config = dict(
    num_attention_heads=3,
    vocab_size=8036,
    norm_place='pre',
    norm_eps=1e-06,
    positions='learned',
    qk_norm=True,
    bias='all',
    parallel_block=False,
    init='normal',
    init_std_up=0.0471,
    optimizer='muon_variant',
    schedule='wsd',
    decay_shape='linear',
    doc_mask=True,
    train_tokens=153300000,
)
Each number is 200 + 20 x the weight over the matrix's rms, rounded and kept within 0 to 999. Layers, rows and columns count from 0.

# layer 2 attention query, 192x192, rms 0.097, rows 0-54, columns 0-63
221,217,238,193,186,194,190,209,189,186,185,178,194,215,191,205,225,235,215,206,209,159,211,227,166,225,203,181,220,172,167,193,246,219,219,201,178,189,248,221,192,199,171,220,197,237,201,210,151,186,201,210,187,266,236,209,204,206,188,192,214,172,187,165
217,237,199,217,223,212,229,209,248,214,204,199,193,187,255,215,219,218,205,206,165,213,163,200,207,212,159,219,196,230,173,204,231,237,215,231,176,190,211,240,198,184,186,216,185,223,264,205,167,189,193,233,208,224,177,253,196,192,251,190,187,232,184,199
228,200,189,213,181,203,207,220,208,180,243,234,180,220,197,227,196,207,161,245,201,207,208,228,187,212,211,211,189,239,210,215,215,214,180,199,182,165,229,191,196,196,188,225,179,196,243,224,212,195,182,178,194,211,164,189,237,178,190,186,230,188,181,188
178,187,184,191,205,192,168,205,208,205,177,212,196,217,172,188,168,168,209,218,190,254,206,205,198,185,161,194,189,228,200,191,222,246,195,209,209,223,217,182,199,176,188,190,217,193,213,157,191,254,211,233,220,184,170,198,215,207,196,196,213,222,182,147
210,251,201,209,218,209,209,229,215,209,201,223,207,177,193,219,154,227,207,201,188,174,197,179,235,163,201,188,215,221,213,218,161,197,215,218,187,168,210,109,217,176,214,200,136,200,204,214,213,246,263,196,139,218,192,206,209,179,236,219,201,234,164,197
179,171,204,199,237,213,224,190,201,209,224,178,168,162,214,182,196,174,207,194,243,190,183,177,175,227,209,197,173,236,207,189,196,179,201,246,196,206,203,237,206,158,211,186,158,188,190,186,236,196,171,190,155,233,251,188,219,203,236,213,224,227,233,183
210,255,151,165,206,237,186,248,243,186,182,192,209,203,201,196,171,229,184,204,201,193,197,178,237,187,191,216,206,223,192,199,188,205,221,224,191,195,185,145,226,228,228,216,242,195,169,194,201,169,225,182,226,191,204,213,169,144,209,217,202,201,168,172
208,193,210,189,219,204,197,195,169,204,197,176,167,194,226,195,210,229,210,189,186,197,206,215,212,234,214,226,223,196,190,197,174,172,170,205,207,164,182,223,215,220,221,142,207,237,178,183,256,179,238,194,204,213,180,180,222,248,200,155,198,177,225,185
179,168,226,212,181,222,198,222,200,203,190,177,198,222,155,241,185,216,215,197,231,189,238,219,212,219,242,151,154,166,194,201,202,210,204,181,180,208,174,198,195,211,187,195,165,208,196,237,204,203,188,195,186,183,177,221,183,183,180,214,219,239,195,235
194,152,197,203,207,188,197,181,226,195,180,195,205,170,176,203,210,252,214,237,209,194,186,196,212,218,177,179,194,221,187,216,186,202,179,169,211,196,193,191,193,189,193,220,211,166,213,145,173,183,206,198,176,252,214,180,219,188,163,197,236,136,173,190
173,270,202,218,189,200,196,192,168,200,179,190,178,207,208,227,200,244,221,197,168,192,168,219,225,188,232,215,153,218,210,208,200,205,204,193,229,175,228,200,196,217,219,215,207,198,188,154,202,203,193,194,239,189,252,215,193,160,174,201,193,214,222,192
186,211,241,230,191,194,179,178,220,216,210,247,241,239,208,205,182,253,181,197,196,203,195,211,170,160,209,206,162,235,187,212,217,230,183,209,220,182,187,208,234,192,213,196,170,166,195,187,193,184,146,176,190,243,223,180,232,211,265,181,228,179,203,218
160,216,190,177,163,206,210,173,199,173,248,197,225,214,224,241,180,180,217,209,170,182,172,199,210,184,183,201,168,156,191,174,215,166,173,170,224,243,190,248,150,216,178,213,245,202,229,189,220,154,219,221,240,235,203,227,191,183,199,167,231,244,191,194
232,215,214,194,201,208,181,138,197,264,200,203,150,203,196,168,211,174,224,174,162,243,180,254,218,220,230,196,215,231,155,229,189,224,233,203,180,210,170,190,191,212,174,175,213,207,201,172,239,193,219,230,233,163,215,181,194,214,206,171,215,210,198,217
176,271,197,180,225,171,183,208,195,194,211,217,178,226,234,167,211,199,228,212,198,182,187,233,150,242,130,215,244,207,200,215,251,165,217,155,228,239,202,166,230,188,211,195,186,208,222,192,183,258,202,230,212,208,155,262,221,194,210,197,211,217,202,194
206,204,189,218,167,215,193,252,214,233,153,173,184,200,202,175,231,202,177,156,191,181,165,196,193,194,220,205,251,214,222,179,204,189,167,233,198,220,228,214,226,194,191,231,195,248,212,183,210,214,191,206,223,158,179,259,193,180,213,222,177,194,217,183
206,198,171,210,207,157,188,232,212,203,192,206,186,218,181,170,224,184,214,214,184,184,200,213,168,200,212,212,186,233,186,182,200,188,183,200,195,191,202,176,213,206,179,244,228,217,197,176,183,202,164,212,201,206,243,227,162,206,180,190,197,163,193,212
215,186,192,168,171,191,165,273,184,203,211,206,200,210,193,229,173,202,188,192,221,205,216,171,208,208,216,165,192,208,236,184,197,192,191,192,166,184,224,224,215,181,203,192,192,186,160,211,181,260,226,185,191,201,202,190,203,183,214,241,159,194,218,192
202,194,183,236,178,217,209,176,226,184,177,235,210,212,150,247,236,227,179,218,171,206,217,225,185,210,186,197,213,180,181,199,212,218,188,211,196,210,159,193,225,150,199,203,200,181,185,160,208,206,218,189,173,222,230,200,234,184,207,207,191,166,193,176
222,212,196,199,151,183,169,190,214,221,169,212,159,184,170,180,183,222,258,213,221,187,166,202,154,215,176,229,179,171,230,239,200,231,184,209,175,166,202,177,210,221,233,222,235,198,204,168,193,209,179,150,191,225,233,214,196,205,215,199,180,175,202,202
153,196,161,184,190,210,143,227,120,229,191,203,187,214,212,255,193,231,193,203,180,211,188,194,194,188,193,209,227,215,196,227,205,176,197,238,189,161,210,211,206,196,200,202,196,205,218,195,166,151,181,197,212,202,133,186,214,182,213,220,209,207,176,161
213,246,187,211,163,172,201,190,179,196,184,166,225,174,244,184,211,177,186,226,185,213,188,230,215,255,186,196,235,172,216,178,188,209,198,184,218,200,178,179,189,154,231,246,228,142,190,191,211,211,208,205,170,213,211,185,154,197,200,169,223,182,164,206
190,191,239,213,199,203,213,166,176,213,202,221,197,235,162,188,204,201,204,241,165,202,207,183,211,182,173,213,235,186,208,195,188,215,190,211,217,169,191,225,190,220,193,192,172,217,205,191,223,184,149,217,205,228,195,224,171,204,196,182,232,185,183,166
201,231,220,212,177,185,193,225,237,213,234,165,168,201,206,183,216,210,241,233,209,210,196,264,228,202,190,188,197,221,264,252,180,228,201,186,212,214,169,198,197,240,174,177,173,218,201,216,218,195,205,198,194,199,247,188,208,202,214,189,224,208,182,195
212,191,202,199,204,214,157,210,206,162,170,215,203,234,199,210,236,209,211,174,185,185,185,215,176,212,179,203,187,244,186,214,217,181,202,176,213,216,192,196,225,222,186,197,187,202,212,236,196,205,186,192,213,201,233,236,204,186,217,210,163,211,210,200
197,196,202,191,169,224,190,191,214,214,194,195,169,199,181,199,219,226,212,213,218,183,169,224,202,173,245,237,182,193,156,206,204,200,220,209,214,166,159,169,197,176,233,185,223,175,253,175,195,225,205,165,205,206,158,179,208,212,265,194,181,197,253,220
191,179,196,180,214,166,171,206,195,202,170,197,174,203,222,189,189,190,214,198,185,211,217,195,182,154,190,161,229,229,198,215,200,197,225,216,198,241,172,196,160,160,204,248,219,185,234,177,187,164,221,235,167,185,204,190,211,196,188,250,205,241,186,223
178,144,233,202,204,217,200,245,172,247,210,211,214,189,188,164,247,182,176,207,240,178,192,202,177,217,193,248,205,181,215,202,174,184,223,226,212,193,268,183,219,185,177,159,190,168,218,192,210,185,194,166,207,198,173,200,188,170,175,210,208,183,201,225
179,168,197,198,245,197,208,196,220,232,221,175,190,206,193,232,215,194,190,134,193,202,263,182,216,195,209,181,212,199,224,183,205,198,166,175,223,188,202,203,176,180,261,197,182,205,149,208,228,170,183,219,229,190,207,213,197,221,175,207,224,196,204,189
128,177,243,200,206,246,220,219,182,184,274,214,190,201,188,221,219,197,196,208,182,210,217,224,205,158,185,184,212,185,197,213,214,222,185,179,214,206,251,191,213,179,199,214,184,207,183,229,182,180,189,178,169,226,166,192,204,195,217,202,178,187,228,198
189,171,174,211,187,211,246,229,178,191,210,218,211,193,177,193,223,234,146,185,218,214,187,191,164,208,164,219,222,183,210,225,187,193,179,219,157,182,228,158,194,201,194,210,185,207,167,214,187,193,204,216,178,178,205,186,207,221,232,164,216,259,201,160
221,210,174,196,219,164,204,176,228,191,237,216,205,208,204,199,185,215,218,179,201,205,184,163,195,210,245,176,176,166,213,226,199,168,191,199,216,221,177,198,177,209,196,162,198,201,195,190,188,182,190,205,212,198,207,199,208,213,168,191,202,197,230,224
217,177,201,224,194,182,233,162,239,244,184,182,196,161,175,192,216,194,289,233,246,173,165,170,195,246,201,197,208,159,197,200,263,204,210,178,213,217,199,204,177,210,211,216,189,161,218,193,193,190,173,212,175,217,206,235,214,178,209,203,193,180,201,175
179,155,183,172,182,211,182,215,185,173,172,199,208,195,196,180,185,174,218,158,162,171,231,192,211,187,178,232,206,263,195,220,161,212,171,179,234,186,171,204,253,209,199,250,209,182,196,203,223,208,168,219,205,183,233,187,207,184,224,186,205,202,190,190
189,203,189,202,191,219,200,136,205,198,166,188,154,175,184,208,217,208,188,184,206,199,230,184,203,185,215,202,204,206,183,194,208,195,173,186,192,219,210,214,196,182,217,221,239,179,216,206,225,239,226,189,188,186,203,193,217,172,173,186,165,167,191,212
200,165,194,196,239,188,194,227,185,191,195,187,192,236,189,179,186,224,163,200,225,203,217,213,204,188,211,217,181,207,198,223,175,182,227,217,213,228,186,195,209,191,205,198,190,209,215,202,190,172,225,194,198,195,174,227,229,200,188,188,194,200,239,233
209,203,182,192,214,198,214,187,182,195,185,167,193,210,162,208,247,186,228,191,223,245,208,222,194,237,186,183,232,191,225,228,187,231,184,199,171,234,184,209,147,205,171,202,197,249,208,224,240,228,196,219,195,192,239,196,181,221,194,198,185,230,222,231
191,148,166,229,197,183,185,216,166,225,181,179,208,210,165,218,202,201,212,192,204,220,217,178,194,195,200,185,190,182,229,184,190,187,180,173,233,194,209,172,200,258,190,168,225,216,261,178,165,195,165,198,205,228,128,234,171,155,223,231,227,148,191,221
195,178,168,205,200,230,219,228,196,195,202,217,191,157,226,195,210,172,162,198,176,218,239,168,178,211,193,184,212,235,214,215,187,221,207,166,197,153,228,183,219,199,211,183,203,199,190,216,221,160,201,196,212,218,204,173,189,208,163,206,163,231,207,202
199,213,152,246,210,182,203,196,131,204,204,168,213,163,199,163,191,197,207,184,189,226,181,256,194,213,225,202,181,205,157,229,237,192,162,182,174,210,211,208,219,179,182,228,218,209,171,189,168,174,185,210,171,211,235,185,205,155,195,200,182,162,225,251
232,202,195,213,210,166,231,193,210,222,150,159,213,192,192,223,214,158,166,173,186,221,212,185,218,188,191,197,208,186,202,201,220,218,217,181,214,192,212,219,196,186,211,207,239,213,190,206,232,163,198,209,214,193,182,237,188,212,192,213,215,214,231,183
171,199,186,209,208,204,152,154,206,154,174,185,219,248,204,193,220,150,229,233,213,235,185,257,188,200,192,210,222,211,203,194,168,233,158,225,198,221,193,198,216,198,198,218,248,187,193,263,237,196,205,191,182,198,209,210,174,152,162,192,225,219,186,214
198,163,168,197,230,201,148,148,179,251,180,148,230,221,256,174,212,198,195,179,191,207,195,200,186,201,205,218,173,217,203,164,177,201,183,160,180,211,228,176,177,189,176,196,213,204,197,183,169,212,189,198,230,205,222,217,169,214,240,201,204,184,199,228
148,216,225,180,189,206,212,220,167,181,217,195,219,187,182,281,229,221,202,221,252,200,198,205,206,182,177,186,173,166,198,209,195,213,194,227,212,222,201,218,200,185,215,210,170,219,197,199,200,195,191,230,168,213,231,167,206,251,208,191,205,212,200,217
182,222,221,198,227,188,231,184,175,171,244,195,215,185,196,181,169,233,210,175,202,197,215,160,188,219,211,179,193,219,180,205,228,201,186,217,212,197,198,186,182,180,209,227,181,194,187,222,209,199,153,159,164,223,195,211,234,224,226,152,206,207,201,238
162,199,242,255,219,191,170,234,197,214,193,148,167,196,196,193,164,214,198,191,207,189,189,169,196,188,223,194,181,201,205,212,230,204,205,219,189,169,214,173,210,194,225,178,199,202,213,232,198,178,198,199,173,207,177,229,216,179,198,223,221,192,204,213
192,181,190,212,218,199,194,249,209,224,204,224,202,212,209,229,195,193,170,188,186,230,245,200,219,265,197,223,186,206,198,181,237,216,169,193,203,246,191,214,164,168,230,181,187,166,198,206,169,180,157,201,188,181,217,180,216,205,163,227,193,214,206,224
158,184,185,185,235,194,198,151,228,240,254,220,194,252,216,170,221,181,228,197,192,186,187,233,135,240,233,198,175,207,184,215,179,195,217,205,207,212,191,201,207,186,192,192,200,193,173,226,210,188,200,241,178,203,161,279,197,214,161,214,166,194,190,172
205,198,212,219,199,225,180,179,216,177,186,178,206,208,171,180,196,164,199,153,223,187,195,194,168,215,198,194,187,197,193,188,206,240,216,211,186,214,190,155,168,219,161,208,205,215,142,189,170,218,202,182,160,189,178,179,214,207,192,172,138,211,204,183
212,219,157,193,213,236,195,199,208,205,185,185,240,183,138,147,179,194,185,194,232,218,226,198,179,205,186,171,211,237,261,194,162,205,208,279,158,213,209,194,195,247,200,200,190,228,192,220,191,197,191,222,189,244,208,226,195,196,199,183,218,197,186,224
193,209,188,196,210,210,204,230,220,165,232,210,169,179,241,226,196,198,209,173,186,204,183,220,248,247,197,196,208,214,227,172,179,202,200,181,173,230,205,216,221,191,201,197,186,190,233,209,248,189,181,187,241,154,265,214,196,161,189,216,147,163,203,199
179,198,192,210,183,185,179,191,203,183,201,195,212,245,190,213,202,203,161,193,164,188,165,216,131,192,192,181,208,233,184,196,187,223,196,220,203,180,247,256,209,192,182,218,192,206,200,207,228,198,216,223,174,210,193,205,192,220,216,204,165,198,199,224
147,181,265,207,195,221,217,157,233,213,211,183,236,174,154,219,178,214,203,210,248,228,179,171,198,184,176,216,188,227,199,186,139,166,191,216,201,205,224,167,205,271,184,220,202,218,211,253,195,210,220,202,229,218,173,180,208,195,195,220,186,200,185,175
239,191,170,207,229,194,208,170,187,207,228,210,166,216,192,181,188,217,218,210,201,172,211,210,174,207,206,168,205,161,211,253,180,199,176,189,225,186,171,180,198,168,179,204,188,219,210,193,183,167,167,183,175,185,222,236,219,219,197,190,220,166,219,180
205,207,198,182,173,183,203,172,210,198,192,204,173,161,206,220,189,205,208,235,196,182,197,230,203,212,195,184,226,204,209,213,244,188,171,156,241,241,205,184,225,210,201,185,225,219,176,212,178,194,184,170,178,195,247,192,232,217,188,176,170,225,185,190
# layer 2 attention key, 192x192, rms 0.0938, rows 0-53, columns 0-63
206,175,149,236,219,190,211,232,189,210,191,196,193,160,237,198,183,168,199,200,200,194,215,183,211,245,176,215,184,188,221,158,220,183,182,188,217,202,239,217,200,212,221,201,198,213,251,197,190,202,220,209,225,208,190,160,187,192,197,216,228,180,234,239
204,185,220,193,196,189,206,215,173,173,232,215,171,163,218,190,165,199,196,218,236,233,191,174,203,195,209,234,179,191,219,154,226,178,202,171,226,198,219,159,196,225,219,173,198,191,227,215,198,217,210,222,204,187,212,163,221,207,152,185,198,220,226,225
191,207,205,217,181,235,200,225,199,223,208,172,220,144,237,205,186,178,191,200,237,175,193,184,196,223,188,181,219,205,211,168,208,180,219,206,166,172,175,210,236,215,172,226,190,187,188,222,210,172,194,172,250,210,191,210,225,216,209,245,185,206,197,212
261,186,219,190,174,197,228,194,187,194,242,196,240,173,215,232,214,219,197,190,210,202,197,225,192,191,177,228,188,179,212,215,212,197,228,214,191,180,173,165,239,178,217,211,150,198,199,195,226,219,208,196,175,208,171,204,202,184,214,192,199,200,187,210
181,191,211,213,193,189,182,169,233,211,230,241,246,197,201,213,180,173,182,184,223,184,174,218,166,217,183,206,177,208,206,188,213,254,190,217,167,223,182,201,239,254,195,168,209,161,218,204,212,218,210,207,205,208,201,230,188,158,200,220,160,198,220,230
231,218,193,221,179,188,179,242,206,200,204,197,225,216,232,218,169,201,241,190,165,195,180,215,206,212,222,205,189,181,224,226,227,207,225,191,215,207,164,169,226,175,225,159,251,208,210,209,195,180,241,209,204,189,178,203,159,202,195,201,167,239,214,182
198,199,211,185,184,208,181,193,163,164,204,233,203,214,159,211,203,167,205,225,196,172,176,193,183,178,141,149,188,201,235,220,232,183,242,199,182,173,207,215,218,231,212,184,207,188,193,140,205,229,175,212,207,184,208,153,196,216,178,191,191,180,233,186
197,183,214,236,258,201,197,169,207,190,148,178,225,183,209,180,225,176,162,175,210,198,196,234,193,167,219,191,219,206,167,206,166,210,198,186,198,231,206,239,186,182,185,179,202,220,157,208,183,177,227,221,145,172,184,212,193,189,174,214,181,233,189,182
233,202,212,198,208,175,187,177,200,204,215,185,192,152,196,182,233,214,168,187,214,232,208,195,199,206,174,201,205,175,181,169,198,203,110,229,194,176,201,170,181,183,165,216,143,166,181,174,204,209,204,212,164,181,221,203,171,240,161,214,217,206,187,193
221,221,224,212,229,234,235,228,175,179,226,185,198,185,193,196,213,227,209,211,204,212,204,174,187,226,211,205,196,178,220,162,240,202,224,225,227,165,185,217,168,187,194,200,187,178,223,178,180,185,208,199,200,175,174,144,207,199,225,222,181,196,201,232
215,155,216,192,266,166,190,180,210,169,217,196,173,215,209,188,238,212,166,194,188,206,208,192,162,191,175,205,167,206,209,217,177,156,187,210,231,191,220,227,164,203,169,214,226,235,231,241,192,229,155,212,196,200,151,177,201,189,215,218,200,215,211,200
192,230,243,227,175,185,173,190,161,173,214,165,203,167,158,233,188,204,159,211,228,225,224,186,187,200,204,221,235,173,190,165,153,216,202,187,214,211,195,185,150,198,224,161,206,226,163,220,181,192,187,180,232,195,224,191,149,200,190,223,189,209,181,150
207,163,207,197,191,187,177,169,187,208,177,186,220,158,214,221,234,238,161,240,212,234,220,178,233,202,224,187,217,204,161,190,188,212,200,244,180,157,189,190,224,172,193,187,210,215,193,182,216,192,182,222,143,167,220,183,217,186,169,200,214,199,204,231
195,201,221,229,222,214,222,181,180,181,199,186,198,201,212,212,220,221,188,156,217,160,190,144,173,171,226,161,209,206,191,253,202,238,185,185,207,188,196,239,198,186,165,209,201,218,202,170,197,209,205,202,178,196,203,196,231,216,212,174,220,195,187,180
245,203,204,220,202,193,206,232,161,175,196,190,180,191,186,197,176,192,205,201,206,235,161,163,237,209,183,189,163,173,191,193,170,207,179,164,208,213,207,192,221,215,201,207,180,226,225,219,227,194,198,182,199,212,234,181,211,161,234,197,203,193,215,210
185,207,190,206,228,194,162,215,239,204,170,177,182,236,188,158,195,213,225,208,213,249,238,184,221,183,174,201,197,186,183,215,191,167,187,198,189,205,197,212,188,191,177,206,197,212,193,234,186,207,206,182,217,223,223,204,196,226,178,201,182,174,197,178
237,206,217,178,197,227,187,205,200,177,170,193,153,196,211,209,224,203,203,225,169,210,217,177,191,219,200,187,199,234,166,161,181,209,145,205,231,198,205,222,190,181,193,179,213,246,178,189,214,192,164,190,173,207,219,190,172,220,221,233,216,204,189,164
200,217,230,195,203,177,178,170,197,239,171,218,205,202,135,156,180,202,216,208,195,238,201,214,170,202,197,248,186,176,218,190,205,185,140,201,225,244,204,213,216,187,209,205,163,177,232,214,230,176,198,234,190,153,228,221,189,261,195,238,188,197,198,211
187,183,191,206,189,205,181,207,156,204,207,194,186,165,225,155,176,220,183,154,234,202,186,211,179,245,183,202,190,172,175,191,211,198,195,208,189,183,224,179,220,220,187,210,176,214,205,203,182,232,206,220,232,198,175,199,165,178,179,156,205,203,234,212
188,178,185,196,214,222,191,201,220,202,226,179,247,189,179,188,211,196,221,160,183,215,211,178,215,178,188,159,219,157,211,182,197,202,194,159,225,223,245,212,225,184,188,202,182,216,186,228,193,182,153,238,231,230,202,178,183,205,190,249,200,193,211,189
217,208,212,207,203,214,197,211,213,203,199,200,205,228,170,185,200,235,204,225,189,225,200,156,209,235,217,209,225,182,180,233,190,198,182,232,209,194,160,207,192,208,234,216,183,209,194,223,187,207,196,212,205,185,221,219,213,162,209,199,176,178,182,220
202,208,179,190,193,248,218,220,225,214,182,220,184,193,209,165,176,223,206,208,243,199,170,171,198,217,174,173,167,166,206,228,140,166,226,218,179,198,216,179,221,188,231,194,175,206,167,206,204,194,184,232,206,172,212,186,248,180,218,188,199,230,210,221
192,184,225,213,200,194,170,211,185,223,208,203,202,202,190,185,189,224,229,240,238,216,186,146,164,234,193,216,208,204,167,210,201,176,212,191,193,214,191,194,188,198,195,174,229,193,178,197,158,180,207,165,164,219,182,236,213,179,190,179,203,201,212,215
207,230,227,202,223,222,171,118,141,184,224,205,163,159,193,214,164,190,164,208,214,254,215,209,193,228,178,220,178,214,190,198,208,152,165,225,198,217,235,171,177,180,223,197,227,214,230,201,193,214,194,185,168,186,185,221,200,199,174,219,175,206,227,201
203,205,207,212,232,170,183,199,194,178,193,193,162,168,163,196,218,167,191,214,219,237,190,198,196,204,194,189,204,214,207,160,185,194,130,179,240,209,176,197,180,189,204,239,224,220,226,159,214,201,196,178,185,194,198,185,187,179,163,197,236,224,160,188
184,233,218,204,226,212,249,208,204,208,205,177,213,220,233,227,155,182,204,218,181,229,222,174,170,197,207,207,181,212,237,178,179,159,222,182,185,166,220,229,178,233,187,217,226,215,204,233,208,203,193,252,201,195,185,181,189,192,230,169,179,205,204,233
196,191,222,220,229,193,181,210,141,206,167,192,178,193,200,168,208,217,171,183,213,223,181,195,257,187,195,210,233,186,196,199,201,226,212,184,206,224,200,250,189,203,186,183,236,194,166,237,182,259,209,199,192,218,193,199,232,277,214,198,175,165,180,191
227,223,223,182,168,201,232,227,213,214,206,183,196,200,186,180,211,208,211,196,202,210,183,201,236,209,223,197,213,205,213,178,231,188,155,148,245,241,177,214,191,172,193,216,208,239,231,192,226,198,166,213,200,194,200,227,164,187,208,194,244,165,140,175
167,175,170,224,193,198,210,212,196,193,161,229,205,174,200,213,175,205,206,227,215,199,242,203,183,199,240,152,222,210,228,227,192,194,191,238,160,191,185,216,171,209,171,205,172,212,220,194,148,174,219,242,201,224,172,204,202,228,189,253,168,181,174,204
219,191,182,205,181,157,187,186,210,242,215,167,229,197,184,224,213,205,223,243,205,236,193,205,191,223,221,225,189,224,205,193,226,165,187,206,214,238,169,209,170,183,209,173,199,185,218,216,200,213,226,201,183,180,163,187,180,195,180,210,229,238,174,207
191,192,217,226,178,195,219,188,275,240,188,181,200,205,175,174,205,203,205,210,227,224,226,227,209,268,184,150,189,172,195,180,214,211,165,203,184,198,222,192,199,197,192,209,182,142,210,186,211,164,180,186,160,195,218,235,202,212,153,187,190,207,198,207
198,212,188,190,250,192,218,181,215,184,175,162,221,219,147,183,219,229,217,214,215,215,226,184,210,211,199,215,211,194,181,185,169,199,155,200,213,185,188,201,180,186,170,173,211,201,213,200,202,226,189,209,191,211,195,210,205,190,194,212,171,218,225,202
211,220,186,189,219,203,239,223,185,181,229,199,208,194,160,204,234,204,182,166,192,218,213,221,202,215,220,247,173,205,196,189,142,189,162,190,192,155,177,152,214,178,181,195,215,184,221,216,248,159,205,179,214,223,173,141,159,145,219,170,196,210,193,229
178,156,217,261,205,194,164,207,212,179,184,256,218,205,213,215,172,196,191,239,187,183,187,187,202,206,181,197,178,197,213,258,219,224,291,227,191,200,181,183,189,168,193,196,215,223,170,190,164,202,236,218,219,200,157,213,188,180,184,245,179,164,198,206
197,181,190,191,179,192,203,196,186,241,208,191,198,255,218,174,240,213,163,195,207,229,229,201,218,220,220,161,188,196,201,175,203,202,167,222,233,188,197,222,199,203,147,215,195,191,191,242,197,194,223,217,188,178,243,181,206,223,194,148,212,172,210,192
249,210,205,189,172,180,219,217,204,196,204,190,191,225,202,192,191,206,201,181,201,159,199,213,186,165,198,182,174,214,154,212,235,223,224,194,134,220,236,216,176,176,192,188,147,212,175,199,164,157,216,212,186,215,193,182,165,213,177,231,153,220,231,191
207,240,198,218,206,224,177,149,228,181,197,197,155,189,186,216,220,194,169,227,186,209,228,222,221,188,208,177,189,248,145,170,230,196,130,207,180,199,170,194,198,208,212,192,218,180,196,192,161,191,187,209,156,213,213,212,195,210,193,230,232,212,166,208
193,208,224,228,161,207,168,248,205,241,196,151,242,198,194,233,207,219,200,205,201,160,199,195,201,216,165,184,231,200,208,195,213,204,202,194,198,175,182,235,176,202,220,203,173,172,205,212,205,205,147,184,204,162,224,186,187,220,220,184,214,205,178,209
180,198,219,215,166,215,173,250,192,217,205,197,196,194,216,200,179,220,236,179,221,196,184,207,193,211,184,201,242,157,232,199,218,196,222,180,192,228,200,156,202,183,211,170,252,175,204,189,192,189,194,227,208,186,194,195,236,174,193,176,195,191,225,184
249,203,176,187,212,197,159,197,206,195,217,184,195,235,208,209,210,199,178,229,187,206,212,253,198,246,194,161,191,200,231,213,167,195,162,226,220,223,210,150,225,176,175,223,168,260,178,204,193,190,195,194,220,172,196,173,194,242,188,208,200,184,233,198
138,189,218,174,244,223,202,215,174,206,234,194,189,212,215,195,203,221,204,205,235,153,218,182,186,197,197,195,222,221,191,217,198,213,223,207,180,214,201,197,184,229,217,204,211,246,220,199,189,194,200,195,250,194,212,231,209,175,220,198,195,175,200,186
192,200,204,201,191,189,216,178,208,212,208,222,175,154,175,183,205,201,160,214,227,200,167,196,208,208,167,180,196,184,220,182,167,162,171,235,192,221,168,208,215,211,176,211,174,217,176,213,189,171,190,161,202,207,218,163,190,225,200,218,168,193,239,202
230,291,174,231,217,193,219,172,194,159,181,193,178,193,179,209,190,223,210,235,212,171,194,225,150,170,224,164,165,212,237,224,182,227,179,228,202,178,194,203,195,219,253,171,191,177,158,206,202,174,198,217,197,206,215,194,194,196,232,199,178,169,186,169
212,218,186,194,235,202,200,232,216,195,218,187,169,193,258,213,162,222,213,185,190,200,202,200,215,205,192,216,203,177,175,211,196,187,206,146,192,187,216,209,161,169,184,242,230,187,227,220,198,198,184,214,232,151,199,219,204,180,208,205,205,213,192,251
193,191,178,207,189,242,217,179,221,182,211,160,194,209,188,205,194,210,171,236,210,185,187,169,226,193,198,182,164,153,229,211,205,220,227,211,216,248,208,213,209,209,213,205,186,182,194,244,219,185,250,215,212,179,169,191,222,239,164,229,149,209,212,199
219,251,157,186,239,221,214,167,242,207,208,196,174,231,220,198,170,188,188,177,180,212,180,159,196,180,223,218,205,192,189,199,185,185,196,207,210,228,187,216,207,195,175,244,178,184,206,177,191,164,168,211,240,163,191,194,172,215,221,181,190,214,193,191
202,220,174,218,193,212,166,191,210,188,186,206,172,224,173,200,156,215,184,163,196,203,192,206,226,175,212,210,234,189,180,211,162,203,181,162,191,177,189,176,187,187,201,203,215,195,212,176,189,200,180,174,238,210,207,272,235,213,193,210,222,182,190,226
228,201,179,205,181,168,212,196,191,223,179,235,177,186,168,199,205,239,207,189,180,223,191,195,202,218,171,184,254,206,187,172,218,192,127,176,199,208,149,190,198,219,188,218,222,252,172,191,221,185,205,202,219,206,238,237,159,210,188,210,208,208,207,205
226,199,206,183,213,209,204,209,208,245,173,222,204,215,178,215,184,222,190,217,194,206,219,243,196,222,200,206,172,197,222,236,213,210,179,230,176,184,180,212,232,196,220,174,225,211,217,217,233,203,221,209,223,221,213,209,184,231,201,238,224,178,206,207
188,178,180,182,167,195,199,181,187,234,209,230,231,214,223,209,180,249,201,202,191,180,174,240,217,189,170,225,218,208,260,239,198,178,210,151,205,216,256,184,198,204,217,222,236,200,225,184,205,214,169,214,224,202,184,184,154,223,229,249,201,223,180,196
180,184,138,200,214,205,197,213,177,168,239,233,189,192,210,131,182,185,159,184,181,194,177,189,168,169,228,217,192,211,212,261,219,213,275,240,196,201,199,164,206,226,217,211,188,190,207,209,241,215,217,211,191,161,178,190,218,171,206,207,202,170,203,231
234,224,200,218,174,182,191,205,199,227,189,157,211,190,236,181,230,200,222,153,184,193,222,190,202,192,199,220,259,205,203,224,207,200,232,160,154,211,187,202,216,175,176,206,220,199,176,207,204,171,209,224,233,152,193,207,241,201,203,237,190,184,158,159
156,238,158,205,220,191,209,186,178,193,189,182,138,188,290,220,195,170,173,174,192,201,202,201,224,195,224,210,214,194,216,197,244,167,192,222,200,189,220,259,209,176,219,184,203,187,202,219,221,201,171,193,174,215,178,221,179,201,194,177,209,207,233,230
180,189,207,201,181,196,205,211,192,185,199,190,244,203,189,234,190,181,209,217,169,203,197,199,218,216,189,214,202,214,176,188,192,196,191,232,187,188,209,171,252,201,182,217,190,204,232,212,205,207,179,219,216,222,172,230,183,203,204,213,164,230,201,209